{"n_head": 4, "bias": "none", "tie_embeddings": false, "init_std_down": 0.0, "lr": 0.00599, "lr_mult_up": 1.44, "doc_mask": true, "train_tokens": 207700000}
Each number is 500 + 25 x the weight over its row's rms, rounded and kept within 0 to 999. Layers, rows and columns count from 0. Numbers have three digits each. The size before them is the row's rms in percent of the matrix's.

# layer 7 MLP down, 256x512, rms 0.0426, rows 81-135, columns 0-255
093:465473446442545508442492478477494496522465447512500491467518484497497537462486525494525471466533505531482513505504468500504513514474569509515514473458479530497525512462466517505507481477490526482512543523505518505524478564537524496508490519554525496531530460515495521522462501471520500524514558515551456464502482518478455511482526490524470537547522484495489476479499527503484473501510539507474503504509491472495546516505483518504524528545505535504516518480452507495471482496491486517501477469529493528521457519453503518488511499518508491491494487538464498505484508517536472519492484493469538489507510467526525505506498497526491470530505533505497511490481483527466495519476510471466468501566502470527491501480522470564516493484546504469471539505477524483466451508511465
097:521533509487520510499540499499465529475463486516473492510546509516478481511487515521482483507502506502508454494478506488466530504514448545519490514549541515471553507529525478488505455494491512510481523541473505559493493508498519515506486493480477500468481488515502493504489507451485530501552534468539511557462474429496517536519489457481489478522534479486530504461509506532504502512496543506492534521463542498487416535502522483491481509535524560491497525456507515520551491511476501526523569510474529516501488481515496484508501513516464536527478533472493476515532495516502512489534499484506477497531491504521496505472501501509510529497473487523546487438498512504486474463501464506433493472504496475499485551512521473469503473496474477513489514552553467521481474512502465
098:490517493494495545478487505521542528516485519487537476517513506503508507467492488490537512529482521521464480473513451533549516509487502523497480494449499505495448480487491502537473469503503492495497534497537500496522478481465486549517477554589445465499573515510481530498530518528453520472487495466503494505542508502502433473460493474502501516524510527549492489487516546508463513537494482536502457498465521508453479474495449492475529539534526514479514524516470509473495518498504494506506515496495478514514458515500553534517542466491518476511469506494486462564535513518501508497523514536447519526524532475505483491502521509504566499497500519506476524520499535483479482478506533501467513511531493513484504491477490468489480451535488446492473455520462494509492490495449498
107:486531495522515473532507513487515476530520528519503510506503506449480529514481522433477458487473473487529469495512521495482516507509520443503432498507507500488519495480468486492507465484477553505507477494475545521507521479478512545535567540519486510483505527539529520493500446485499500477493513532507488537479491479493510491479497491478501473539497526529481501506502490493523502505551517479502485484478508496479520539449442535506508481543437530527554511475514480479486498447503482448501515517477468502483511525513482518486489490525521490533484522533494493536466485505495477492520516452486511490488535519531486524496524526463516531504474474490527500451505497480489485503493502496471455506495516495500470468516498524515460477471486502499501481492464533491489484452493495
100:519499537488511527507507514457495483478523485452506517544516564507474502559478515475489516513479490509528502484439527533527486534474478492497523469534444458503477491508491471492464516494445504519512517511502507526504474465522498494498499495503505474504485527573470505532497512492478543473477519521503491480506552476525466510490505486480462507537553512495489498515551495514481525509515565508515464513457514493477508521478452480514494562534509509519498490461488474506513500458506511493485515487580492471483501529477527499551482503482483485541512524520478512456519529515492509533494492489512491481520506473521489488489494507501486494465514546499514484487510516509536480532480495525452534457499515518489501510492468516486480531483494439461538481443495476510487479476468466
100:531524473506523522491522504485490478523504530464541552425474483462497508519520488522508511506511526518473501526499481517513491532503482508527510507487486505471484545470511483511485477510498506516486490484508503495521503478524544493496499467503465508535492498471504473523512500521493511478521496523469536493497535472519489499516439457450501492496525528488550506510494545553499503535525516517508493501522481497520517483521536509526532527511527492469501498492451491463455513513499483481465510508467496543532483531506505499491492480493485458505524525578528516549534492513484501510471474505536493547479497494479520465507502455508512543518452494479509527496521478440501536499526507458552485500499508458513494519519518508530491478493517464479523555549508453520471535527531480
097:482499440492507507533476536470476502518489484511504463478507498530504502486505487517469499551501496503487497479540500530485468482454544500516487465470514531494511479548536528499526469485528481503499452462489471475514488529495481500464484522501492496498461493546500474511492484491522467477528499514539488484559484467493537467491537506525492478488512494548504477499515464485513497509537509469534487491465500527498453522526505491491493471515462493509514490521464462483522482496505531458514459553487501508512488479488429510491501482467500474497467494493480507515486512485534511515480517496520503502561438492473504528538548466504502441518558498520452529499505463477462490524471504470546496534482525510529512540516502519530477505491485539480524525510512486444502517475517473
102:509491485494523507499466515517467506408454470479529535528497475523506504508516474482520518508538488555463507464532527541486491524488519556489521549485514492506462536489473469481524479527538507510507475511470507522473517530515469467525505496521498490530486492479511495516457533456520516501515519504527516502496475492473481487526476512499477495524493492461503502490473506497504526510518516522498499510503516482454506532536481502495510472486509512456533492482506463561435529515483538519476512476508493493485509513488571506580521458517487478510507489462552452495520474483490520523467477530495498541472499564494497518473499516491494529513482492460479457548496491490507509482504502498477454512495480525471463492498536456459529469537509530485520531567504555515525440531491504
099:491516517518505477481508494445486536473547528479486495487527512499510486520471494468529486507460498529493481532552513476507474519494486488512468480482534508476504505475511506503538509555518528484513545517502507479530490534497466525486512517522533471522474491489510509534496492572506478470545479496495513494530465539497489474501538520501494490532457530512486494451521491490474500493480525513477528501503472485490507475511507494497505491492510544503486544484444493456517513484504545517477479481493481533492523496486535472491500482489471468478530411503529469484504459476474467530486485563487483513475552512515506494530507517485508525506498517500498526553499486495476481462482451476465445532470515478491473535479418496468475519510545486488519466456518483527505510472517509
099:510508466522516478468463487515508493446527514504527499510467477465570418511520487502472525532491525515474503523533493462553481463442487488427485542523473482475531492505472498439520492491524507472529478524516536436498487508505484480491533495528517468482534456478537555508459499461517508502478518512519513474515473478500521506488492480503489451516493511458478491482491460517479544483505499507526513478525522451479498486516510484528489488511493465525495463510488541516479538478462482488492506469485479517506532500487490516481508468502461509484520496502507501527503497481479518510429519527511503464490499524504523496507521472503529488510540493520480465500537493515515480460507507491536476521506486507435499502528519526530548540508474517534420514495509462521539530504502526
097:473517499513515511456517504507522501514535489525454511490487487496513513457525545533507493511490554505474513469474497520470478504504486456518470468489514478484493486517514470529552514502487459474498509505500503521468514530479497501498487502535475514475507494486499484494492455500497526518485491521503455480448504460500558522489529506540516527466459567486530480465471535529503453506452515517498523519459465482508521493472461509499471523506504485465577499484468497524499516519505513500479511533472497461520523505491499460500499519504496520530498531488514512520484494487454465525508484458566494482509489424521440478499509493525506483496494547531487519529471486462545449487537505474500486529495515483461525473476518479520497488503524486540535551490546459540494491497485510
100:476429507506498464487512510491491523500550519488516508495496523569487478484520483476530508516515513485455559510498503518521550511477501471536488495488508521464487474494473496497498522466479482518469524501489511476498539486511464539510517549480485492492497506503491460504507503506466509482483507442494477449432500488506502514520519525500484528478575481471503492558505535453511490537450541536490502479539499496492508484496447527491553506522512505495523531482466494522502522457496483513482498483521482537437506475491478517508497466475480485507504468513481479530500471472519468471526448497450512525479448507531503513513485498505492543439508533551440495576494506477501451528523534552480506509470499528487575482505483517512539486490544501544490531506496486539466471529468521
104:474455546481499452564515504458511500520466554514473535513491480501526510519511501490476461507506493548517509507490478495464503559540466524504543518528448492493520482454497521513544478518488477510521492490526509495545475460511477529464491478510495503439487482518490496521493493486471476499540501518492503513537561519494495467481480467511502461536466497541502497503511541538520515519454471498510527492497471511484522522499499532515488489497476515509504547522438525514477492528493483507503516492485515541503493497471512504514516505507474429513534450495499469561501505552518513515533477493518574476509542503511519485493550468482505477507553499497509497500499513502514506506507487505479469519503555502514479469515498498507464508485513518487492493461477457495481529497532520
097:473510481474493495486463480493567519484547506494467506498452567517525488482470461456494489569484536469518549510488480499525510479503566508491497466522469530496464483461466550464535477501511481501432532487450520530498562534443481507497503508483497531473512475425500568531482491499486509522530469520512479484535531463521533512444509490501465511510488522493521520496516533473479479528487517488495506463483517460520477494505477515474519507483486494515483531487498480500555497511520505486504506491490495507490470513531507511493523481485502517508529525498491495520505487514472542522462514524510532501523484492481464573500461475463514495507484525519493498519473491508483522506475465515480506484516444488494485502498535507471499534489543463487485523537521559489461476464491485
097:517514495477494504508498524512492536492456505503540487503479482548530534474580508468481500532460521542485494490493499491496499524510520498503530483511521444488477548516492510504464483481505514523510474535490518531516485524473500522469498476502537455462503513520446509489490479445540462515530517490485507484475525513492508552493480467479468487516497513506504494479482494510541492472521511510492523503475494511437505453497479503471526526488521506488484485457492507511496494516514545504506471529502505507494470498480479523544544494483529524520471469540527514487458469457532493535491510542543490475507510509495545511473574519486513490475531485500506501555501533521548524479448498487529514470492450503485476489515483502515490487459493515472457539505506530517487495486466467
101:499476509487495534498475505509501530474500498481462495512484495489501488526503465504493455465519509458525487465508512485450500508432494537484490489505494456473493469516507546509460522521516477542491513497510506474540522502462472530481494530539506468497520531518510499494497535473526494492491493493482517499491496465495523520500495517492534532527530433481488518501500544504524518516508571487507492515495494496507477511476527508479538495529489490449503471448480483489480513538486475513510483502498517532513451555487547481449477512416498501524464513496498502520466559494475465515534456463506529552530548493506479473485489543498487512515436531491511489494475497471493524520464516486485508534500535516547500537460500482525481498481518526506490491495486481478512535418504475
102:497553467481494519539507530497505488493491503488509530458468443495522505534524489523511496474524522555492498524494520499525532537482501554478494532504478515499524551492454470533504516542499488477526506506502492508559479503546506489514538501480506515529495538487506513467528539473488464529505469529524536480479493537445503533494496496499526539495474509489557512464490513501537522489482533505481493481536522480503511471524546495488504469513515486493516470494535506568473476519465472475499511487491515506535530500505501486484482476443477515557522507515499489497505497481512517489526519467504489489524433574493487470507520486527451470525501477515507473517494438483457483499501463515483484522513522468507501465535493471512523514499520499536471510457466517507561523485477483
099:464530544498488495498479535502496516520491547447498524514447513465465532479507501502490490522507518529521531517554510490493462519479510494492524490501459529531523512470496488501502475467479489483524499489482510512500501525508513517510467515478505510484541510501531524579510478499524515523496490520492454501498501517577511512524477465495487480532503511458510483510512512467541519497520505516498504448511551436534516492514506496493504491498481517475490513483468526504487524490499476498462502503504484513490518490498506531487495515489540489449475529495494503549525488472494481495518550500522480480539477487491519468485507508500489458513515513507470489488495495551519528492535545454529499522493458473502480454459490449509524540533516505517518508470569453511567455517504477
099:506504505483468475515544502466527474484468505534512516507500464504488523476459526525537481487488482478521544496481496531494479509523516520498523494479504521467486432514516445507487523472523473504456482480475503478499535501495495491498485487495461498500485468520485468515503568502469490512529506456493492517508473477465477461470498540505519518476536488514478464514495479458507479511533505532508479493550481542552532487487473492526533494477503480531491493507500528525477491488523518468532464517520501485513511509464480487482497505488521499507505545534525508484486487476482553443507498528512521523512509510477531512503503475480496466529494492518471512487491554525496509495491474487503484528526506504532489482505462459539534495522472495533490421518492495522489472477467455
099:486483463519490485480484450467489463520491557456560518526511501519507488526506453529525458482493532520478495535491481492473486525513518490522468474489470481515540567494506526510507484526510525507500506513492470432502518494509476497479514473430491507502495439489506539461519522495505510487505475484499465539526498516531477499512522531535477491459537485533506489502517490528496483431460510526517520486502509460497525498515477495487543492516476512509496516472535524535476483476508488499547497516478494510536477515512480500495486480494489486533448469481450519552532507508481500501504507547504487485522502519479463520496524510503550451507499474497489494479519475478516533515463495492509484445465539496518514507441469476494485543498469495522547483491528493534521526496544442
102:489527481511527449492518492499530506503520481489517474507532433509528508502503492506496444526534514519514520508464567500491472529490462489520479503492491510517508486492488531513555474475480463486504483503472492532547539493487489490468477525491481479511554487449537509474520517498521540526508521512483521541482490514500476500515491460523477499523508525497547499472495501470542541459542509507481530533497490529482513458497472521552472481493513504476540490483489472475493471489505457479551470548543525468523501539523547478505507539522518500560470488502514539488510489519479480495515513516513520531473553475512507486471485550502521482532462496496496498516480512466496475501484464482516493492485508525472490488453479500516456496502493533516500562501514540495512471472491497
100:504517483510492489524456484485477509494531509472439502467519496482485550465461477512501495495519543483452528502463504530464540517488434534497471515467510461490540513499480493500460480503538518487508514500486477529534468504502479462543528490538505504508492508488487522477502466433473529547513512498516540527507510510499534489514530493522508503495476492491519548508481493522476486514534510537466482516531504519538546515538442503507471528499493470454486528526504523514518499560535499537507521583476491498481451523525508469483497500521492485495495519501480527495496449515499530536494546505508502502531534525508500487475468497497543496504531532471510490494462515533475494481501524508540493458497507482540541495510494529495473538481494495510453511509515492524510512520500491
100:484512471541506533519484512486542516521474511528496537510515455513517512514474531469474525503483503487481515532476464497493494480507487515520514488517465476552507510481501478531503508445486511509484484552513516495497508503516491546473513481459474503518529500484446565473517484481497494519526518495518469495446513506466505538483509493487473495478455503513501530517504490476520511552495464485504488458475525520506499482472460473501483504558454502476469509547543524588494453510495502509498502438484510480566490485526515439539457504533515465498518525515578507495475486485541485486497506496507480568460539475519486505486519497494491480489515477484521491498497500506481513488500522504443515496498533481504516481506498497475527541507504469501506502467469514537540524487499488
094:530442498557534497537491499517508486471482490546507498536531510494495539518511468515528507535487517499493506514504517536485497535468490518469517522501518497498529502482505475490499483459548478534554505513516507465488502523491517510474484477528494511535540476505482487499509492506513504483481478489502524462492537502505501533493482492476506495499521487515455468523490514442497483481483512502465515560477486484549488479516553534505520556483552513501508450469490490486456519477519513468479475465468508502493536473538510466508455530480491454494511479519508510529501463481475488508508461518512511434520501507496526443558484528504514485505522525474477498489445507491448510506515509505480544520514500532533471494468460498519520526488482452531496485493511474504471493510497517
098:496505486496468528509478493562491525489489497488478537516538528484515469485515506553453492507534500499530511485497502497508470494508488531512549438468507471513496526514488496512524473534494463485501529470525504519480417506444508521475514459509486523527493513523512511490539497515465435510494479504550490484480476489476520511497450544468526558454436508476485544531503455515503439489473509483483518510513468491502461502524511512484545513529485454511498466493485487508537507491502523519503573523512528471499480542512471494487525519465513495472542498510486483480505450507508475545510478492503446492481498483472526504521511494539515535469494487479477466505466480528491521494472487469511457523468473547500477473490489468497522466511482478491475520499500488472475540463506489
103:486499453499490528498530508491519462474499518514524520532487526512495477500515459516476499484500513523459526500525512465520481502523545510534445470473479499534487502499524528538473478498516442517502485525511526497513463519479513506485528547522483503518527528465512502540485472499494520480480460541503446499511517477463453528462526445472487502519445495507476496510500473505495489468465474487532472493507493513461501477486537526505519496489528532528505490496498489459461501525530498534498521495494521481501449468508480498437484470461501477498478513509491448466490465501495502451498497521487528490529476495437476496498518542505475518520472517468472509469515544501517485479522522481470508498478440482492541511510462501545515510497450457510508508535473521524449574549456491
103:491541497471549474504511507536498502484467544495498500527472501497487484495528520540510494490469476450504465466478486522498489500468476522526491501510456479554465520536475479502472455537545501503507530476489513488527513527497476465532478522511460494533497474523516479533528473536512535504513502447514516507500504473459476513503489500516506491530523535511472487503509504460502526476543511528514496540480493497504465452509515520480480563522511480535481525469475484489530534478504542508542502495499499475521508474474523467472472553481509507455515501513506508475488510541441466495492520487500512498472489501502516501482470461462455488510486487514493472486499500498478464535521499537505531509521496509483471489493457499501452478523502500548546485489491428510515515519487451
100:499534511481582523504521492504492527501460436511485463503494521503509482493530501521491495554471475502477503492547476509522539522475493501479488521488486481463502531502488428508475501514484525499551492503511513508492508530498502533484512483491515455507514463489507526507518504515497511543481502548512529475469534510480495503526488517505554489535489467463508471495460497537497497507534481549519481542505520547539506516452530478522529493484508495498522500459476482507472520492496531487456521470535541488486491524540507516492443537463516519482516470496475497545488479509500459494504513491492560512531497475505508494498508451499529533494554479454502505508475492482538521502480544492488445549520521493520473537495501459462507525514511497493488493523485470497491461525499458
099:525482513496451472534518493466525520510532513484515474486512529506506533492487478483465433511446485533532483489524495450458504496539493540514488532485464469493543451494524456471549503554506478486508491518485504498507451490475516471491504512511487551445503497489520509472506505536500455516486466554529525478534509497487543515497514543493498522509480533500523522487545543498473495481517511527504506501497561483526510481485464453522492518484500504525470541493480539531490519514492523474461486492490521497502501530511541529490508530483552457506559508556497509496497510486484519492515503506502535529507514492484481499518504513490520537444487493552470519494493501518520484473488476487481457484503535529518471490504531491498493484471464517504485477536530487487461521478488516
103:474514522492515448512504485484531526524529507475485498441490495462493509508446540519521453475483525510509489511494461509539509519459485487464493464547498497523485509488481520507493484484484539519527488506493517518478532499528479489500493471527511520540487485511503447512439526499523465479488557480499508461500486550480504490451551501517497530491490491464471497482435470469505517517451518531543498470515487515476506504486537446504485521489555452502488468503480513517460463498517504473523513455488468483491538544501481483510474452480505503543467473468478479463480516479552512499467497493472517484481511477472509504498468486514484519472475503493460481517524520511458550466501470555510530473500496488495506522485525473532489472513521554489495514488541499519504517525541486
099:527503491542475523498500518513437486543481519520514510497499501485512534484486471500501474504446515544526492498511552466489510539506536504492508459494528498479504504513498551509469483490472465476505481516497513469554526495505537526497531520502548501545494470533513515528488520462466479501547436476536508539497458483505503498532524456505498494502527503529491511533489515503482508531492468488438527473486492476475440482490531528480532504486480453536506503481461501529472521495478498496495493489521489495475524472474522457441495501508520531473516514490500527473507537522542543512507554494495526485557465494482537473484476480455491482500513490492473470503466474505483495462467481470502492449548486499471474518516511494506495502531505554513489475515501522485485481507527488
099:544476544460520451482508485495493522519476504497499502451519499478537528480495499525537513494494491485485520501508499536474507506482464524591471499512546483476544510518514442515474516490544470546509495539529532498486547475480507462511524471556485543494500525491517505537509512489511474504489498508491463506514523530496533551494497495519495557509530505490509571525482474516476498501486473503427508485498480473508532469546541501489496509450521513477516510514492487524508468506510498498484511485517518517492444527501490457491458514497516482525536471506521468493525510471492450500554505509503467511522484459495484507516461445483491483533485498490487496508487520467517492500492523492484507484531470532546514522512471509508529508469496532519525533502476530542501462502519478
093:512466522510491514519516501544477478489492532486462545473525495505490524519470488526520509531507451523484486533511492507491536516498501492516489518530476509507538521464512471479491498494501518532520477487539495479526513479493531513471509512481490547508558509509477479509452542515490515527537541525471503499530525505500500461474471496528545511488487473463479463494525535479521487511495485517510441514544458516500520477504519513496480503512516497502475492485501525486504487514535516471446481473512479473503462518472443493511526471533485458522471535528540455497524479517499478438516528521462507491520480501472526468500469535477468475530449487511518506508506487459458508495482548521505482489484531479477524515527499499507452483467471507524502510467462530489490494476455504
102:513464537458543539477503490508531497454517477495479545522533509537547521509584478466498497470467467480453527458503489470498495522472508521475501474522535541543484521523517533504487500478576511521510479516497543516500483505485517504505504510487529508532534512511499514487510456583455478482489522472467478483500476498512502546474466473556499530492506473460494512486461519562526489457544494512504518483494487505510460498499488466506532489494475499542492503548485506530492507472480528527549493513502533524516517507494509498493511502503492547535473488499455426483475486497499518474503550511537516479505508503478491516553535484494488510513497519492493515477489532472474493512522457501519507493494502499458534512503483518525534509502507503492484514498482508475459495543474530
096:485488482495466475481508519471507520502493475462526520517508454509523505517510503535496438529449478523505475516503472508512532490565491509512494486523523520502528505499439525538490471476487485532480508501512503481533504489500516491526537504502476515521470524498532459488480487509504502450505526457477491497531503511539462452472516514487475486470508482510505515504542492489504553523520514453501513469510459474490485501537466457467507536527469509504539474545535480482497530581480480453513465515528538500508536491452465534478503485510530503489472514501511508499493500528529487479516498491501463504449483532501508480458523483481524513531494496510518460516509520481518488529480495525494500500485563489541516517521506491499519509481507482498519498456474520515481497482486478
101:516483534485513534498533471495532454544472500480546452507516483514488489537511496537539484521576491477525485484475457499454470484496481476479476518477523515484493524522487508543481490536497507495477487508505480476474502567527475489491498558453488486481503488506442500525543527492482474535528486500554473495483494494529504479545508535527483509504520497505481524496552513539492526469505478509525533535468474518491495502501490487512483457511481496501481511495467498498461466486491523499490491548491538485458469495459509496547510465511534499479502488502494514458517474513499504503487497501546505504567505525481501513488518493495530488528510451480524507428473505509503428527521466518503522478439523492460480599468518534489521507499534486506518532480468472465496513473471482
100:493511502476537466500545463457489539510530480543524463500512442504533551552526505509499449466546484541541505542490507487504534506514507463497527485502518488514529476521484483489483469462508499516527472463476498474465485494468556501508507506509450479442459460515546467512493509497519532475505523500509548475493546534413491485513489522445504521494476500523508493488489481447463455482518506472503486459471491490464533517497481500494506481495577518518473487481488519501502495479509510521500495456560496495525483484500464497521516499452518522462557500471498532536533529519494546519537508478505459541446531498490512491518492526498498506497513506504505479516501565502546486500507502495456514524489473515487490472512527484498482550461521509479489501508488522477505505474529530
116:494484487474507510485495470492500509509523517540480485516460494493531476508491492491444497491495453513476490493479485468477493476523486503547468500507518513524464506469481501504514498518545502504482548497541513526541490538494503488522463515475472478467419510546494511513516481511475484479447531515485458547512501514507540545515494513518491544509423508506505529479521486522505532506477476472473521487477509495479526486526541470508446524473488550492484525503464531532530471481534487488468440517489538470518466489529479509490541498517498496496483507451479503510519518490501454497483506504503489480507536515521522508503551495489511483482538548526495467510542510454516508490487506508536490464514471568521464492500460491542449541502492534528440508495519488529466498503451498
102:499543446537499517478536463495494534512468461543473533484471445473518519496498536457473502488505471521467506528499527455528475507470493502505496487463490503521455474490448476482502478546529508491484505538474529483506526489498528516534479516529542531470496472483513472508501517529506521504533525532534485503528506467486517498484550486450499478500483499497511498513515518524514522490530491482525516482539483449474499504553455497480531519485516498545536481458499503521500484535506519477473519488516492437535509533532461504496497521505490492509555479527531479481498481510517528483502512513479566444510496535472515582507496497541508527490495473498493472507498440501547495511497495490519488524502497510511526489498519498474521511540470521493479465507509478488510463519522500
102:460485528494501484468461509463474484523495509514516503491498512494474535460526499548534485545500426528478535492494513495516501473493521486493499517506488532504514514480491490477496532519519480454489471436491491471496507482524516480527539489502494528525497562489488495495481515485498478464475511470486501518489545503493495539504483496518515543505514517430507517520512518499508533493465467508496493481514471521503509485499506517495503511457506502508492508514481508493491535505537517517460511487462497473531524474478487519451481510528506537555496513513501463507476488482507495497513530516509491497486494565466531482501510496517500456528479495536503495490513460537511536509528507495480503485481532501517505474469463422524529500561509534527524463532482494518450532512490537
097:490493456521474497532482509529530503487474451514493479526488500519504515472507504463504489534545457531476502507506495517532544553495513561484513531507517487455503514501496510522486498444502522509487503498536531520516512490531488496485473522491473449481508464511468526475463514523428509512508409488514495514462522520465463509518450469477474497493486538459522479503463525500483490505498508475536511518510545475491481480493503460508514508481505493523528547498502490483497485517495512495478487527499509530490491513529484504492468537523518459508462516500529467539486445491489490520485469490479541532536473544462530461523482498416520503512499516492505548448489453529533485471544486546490471531498480533492568489480477497545479519510488484507476482480488498548521508512500510
108:502504452453481519473509510452499489516457455548510450465565517492477435499493504510449520485490496533518486494526506482498483523481549530512529527523484514471521470536511487481544468508496524477487483486508522432519445510484487461502518498508504494517524507481474536515525509518517507483495516493512489493464535524495457483489507473517527495502461530510465490495485501509473475517526526507513488492518502454471508532447495478503501497449532478515513446513483486416502507544519452513497462494501460480499506508536528529510498487524442502523478509528470502524548528504511488530515516514443516498470501541450535487463474530490456494466557520462526534527473471549500523486485505469508473508496476483518503533504507492490495525517487478454478506540509462482503500552501526
100:508494521537474513546506420534498470552494491520526452495514513512487489515498524490517495490516478505478505483522501533506477529505500530479501550527486454473524517495509488499514519446520512505516481469412487463520474495507517490467524489511467512564502494461453500484545484481474503496540535492513513545490524494503490504514531545515538467489531496528498506488489520471531478464501499490489532497504466509481552487499498485476512492487523457475505496508463501520542510497510525465528476466472479488489481519483506445480528498455486483500483486473503493481518494508509490510491515483486488502534493511456503551473497489511494505505522450504520510499531522486515460474493507474551519542517508479477495493491532551504514564498497469496497445525486498516497486540545487
104:483491492531494473491486526536490492497546509523483541482505566478455518512493526498498525535552503508488524507478509511468496529522509489457534500528456515487514529506495496517504502471511490518515494496505539518541516448509528503519495502527511507490499482506504509484491542511433517508514496497541487497475500549487480508546494538527500479520506513509480483489529567509484482476528487516530526497521500525471484497498510526505506514553488513487521536448528527471538544511501491532459499511513492507477514486526463502497471515525537489489495545469514521477481510533521475483517529514573503452512504531454467472498464488487526484502525493504543513441532488516496542513588516474526545466476514436521491526473502526528492538497442541476515503471545557508522493537469495
105:522507468507490512508488502476462507476502508499548495474592500519495524516532506520460506502487499503507522543552470526465507480523498428472537488474470511507495485561468530496481485526477497449557495557486467514495528491499486538516494507498480470430491511512524495498486547503493486508515496537467501544515495474505504510537503509479473516466496465490497526522512502522515471533477495497489455497502500487457491546530534482500508481514466505548515479478533486484478453488496496502502515527470528493510486493555491537480501536492492484530502511528517512464466497469486507500505530517517454524529553458522509514462460465517548526512516491491540486503503459507541538491476507509542538506497495516478519455548535487499505465461456511508472515494488462469532510503483553
100:508502514498473487527510457512513502447520507458500553500488508468517499527484485526473504544492535505491430471469458478492489501490526514460519515469551479496549518523481530507503497533532534495527522534508551494472462527466482531524498504473502482510513491522467551456533510487489524458458511498483501497448511469468494488500490491526473471497510477532530528476474461493514501531456538534524531484449481504512482501555526507489495501480510481499494533543490520484476497550507509480511498534497535517496456459545455523504531555486485520470534474536514478519517480468503463523561511489505519527469463486467523519514492465513478491512519516520478512520484466522468449478480501504493527496488454533566477477464523497484486506531452475520487507479549505520503478501512511
106:484485508477514542518498462455508433543457552492522478504511514565520505515498506521544485504475509517497495502506472492486498490505490493475462457513509480515490497470500469500487492470515499502460503489515485517508512465493463477491521468494514503467504449483467526512555512504453517516494477540465538513475472496477537494554479498479465518513526495473487480494503555506500460498498488534501538470492531551510517502483509470493505537506490516472504531576480521484496515455460500467475501461509486494507505503513521465502496501507474483498535491502532476474524492508499534502492508517480542495529500455477469509491532507478529503500510528488517498455494529490558469490471499484522460464465465461506455493481524495495498489481468525481494521499523496502449476484500510
105:552496490499511474509500483517515497483491473496501543506514462499515509547485539489497544518509516507507507439501500488459491500488543489489514555499509522491477494464490502541536497558508467515511509496491508467464485532470496534505536505457527490487518501516507503523508494513513486495497525563551506554534496528515518502482521502534506498531456560526521479515449485450497521498481508479485484499508516494496508491508488527500517478481471512514475494493496518478508523503509472499496484478521514497463501478472466473520523490494476526498510474478494553505532477520519468471446548542476520468469500514486486482497461489477470478548506528480499494463501503501554497538542521465476539508502498487514472527519487513507542525500486513525532526523479539501508545508473514
100:534474468471506458482477511475515516483466451511467510517499473521480482514512494537480524500493505494491528517498497510497475465497511563500523496498508513468493500477521469523510489496519524508505488519530489516509503498479473493493469504510466523515484569511493514560540464509513502514489501502497502480569462536446487528518538531544472530501517487520502515501515511482463480528497511491532473421470503491496506488472454520564499537579466487480487523509504473486465488499520502470488503481522528483495523488468499478556471471489506535497499507513509512516455485518526492488492471479513461491508513491483496530490462486496456503514514538470505519528499518480499473505492530534490514542497498487523514515474560512465537483513494528504505513474544487511541471494510501
103:484524504484499466467514471511475502520469517498485513488503494499497550523501511488436478492494506457537509507494544492496495526535548526472490528472457550493490507451510523530514505525486487523491528529476473541496474486495494476465528505502468523479504499515520475491519485513512518469497497517463505558538491518493501524529493511510483490482499518526480523458492484477481473489551491506506474496508501473523512510527463501531509486469486495518520474476502469537510500509518468503458512512504531484516492521488528466526530504539546503490503516529489467543484507459518477516508490531486525522521477517520497539488497459481509491513503546503507501483461501490480508489491511497480475519486503440495474489535478537490498484505501529519518491514460483485533498494507487
109:512495458492460515493521507446499501526517471515505504489515568523489537525504545500462504509498521541513532524509521502546443470490519497550519567494492481529481479500457489511507535477491505495484484482498501480529477559463481510462527473537527504505499498512508471492497496502486556528487487475516481456497525516509488525463512488546498527472506506454492479530527511529526521485505481477528521505468499488475523483496503511494484484516506479546496465439519458480492468513488463508515491486463519470507533476530474501501459578517495488499460544560516494508453528472495547493464513506504539491525495490501476510537504487516497513525479501508491497471528507522430489486487469480471509482483521489476507469540510531492558508499527513459506451511491486501519517495478456
108:540519499504508504527488475489520462523493457520492485510528535504492559513466449475487470479487524487501516515494500491493446502473447485497505468519519484516474511512472493449497495499469466468517504463458508557507525508529469536511521519528467494524514535491512481540479503521517485483506507528476511487477490479463508499514500544493532512544498488471539487502496507516512505501490475481530502500518462502527511524458533537519506497511515494513478520467515507515489522521512531508449485526493498496510498472499481491510442517493496497488463489464522515493482523513483505476520473497492477504478470454513488455475503517450477530523511529489455496505469485439501540490499475510469507481475532524456527455481462481522479516533479505506529514507518523499530483501493462
098:536497518483545498494530495489500511480503496515514504464538489457475482487537515471482477476534503479516480513454516482508461507534529508492501505510484482455478493521526530529481510490509509508484505508518510510517471520515551455535496487505487481537514493503509524470480525524484492489499514531486564481510519460507450497481473500520470462489446542504515517541485539531465516475557505499512549516522473478527495494516515466446520491544500473527497531474517459508506521429505537507539483532526490436508518494464519495513506507504525477537479479516521544518520489504508529456501549496507479502490474520533530490521495479516489555476526452473547507472496486497530501518498524523500478528490501512475507484479495509526537526507521457551496521497575534471457506486473519
093:523479522496555466513545510544474502499484521512501469533516447486469542478528480492515503484526468492465479491528489496501487508504505509491463505486523491499484493472476544518500502484498502503488440502486508539496523530509461520494487479502515512497502502473508476489507498501536524507494515536488526492495483511467489489473497469515530476535514531500517546481519561510514450478532500497496487494460476504531508500482532489505531474547488491490535510526470475528504497469488487502521507532507556436555512564546497508534514514499504504504466480539496501487522501446458497469493516520496514476480518540506528521492518510496506521522462481522516513484519578495504495516541519486503491504491519505571523499544531505492473465507488528515503524488552487494451502516551485
101:506520526511475501490509508480532499502453514488455498467491492522513489482455444454469494462460496507507495521449463554507518514512495500514503502561471515465495503510448556509498475459487506507488530511467529505487523537513519489509475546515548477456481511513518481512513474511500496529515471504520490537489500513461507482513537421510535488502508528537520484508502478504546506542490481530499521475465512542513486491551510520521506511541480540467483543521516517516550527449492508521495506522464505536467527492491538498546518522495513484493535524487508445510481514476515478494506516554534547534485521456489524499471518481512466501498506504501565465492495510537449471450499508488521501499469475465492479492470512523490464485484548533507497506498511557515500564468481529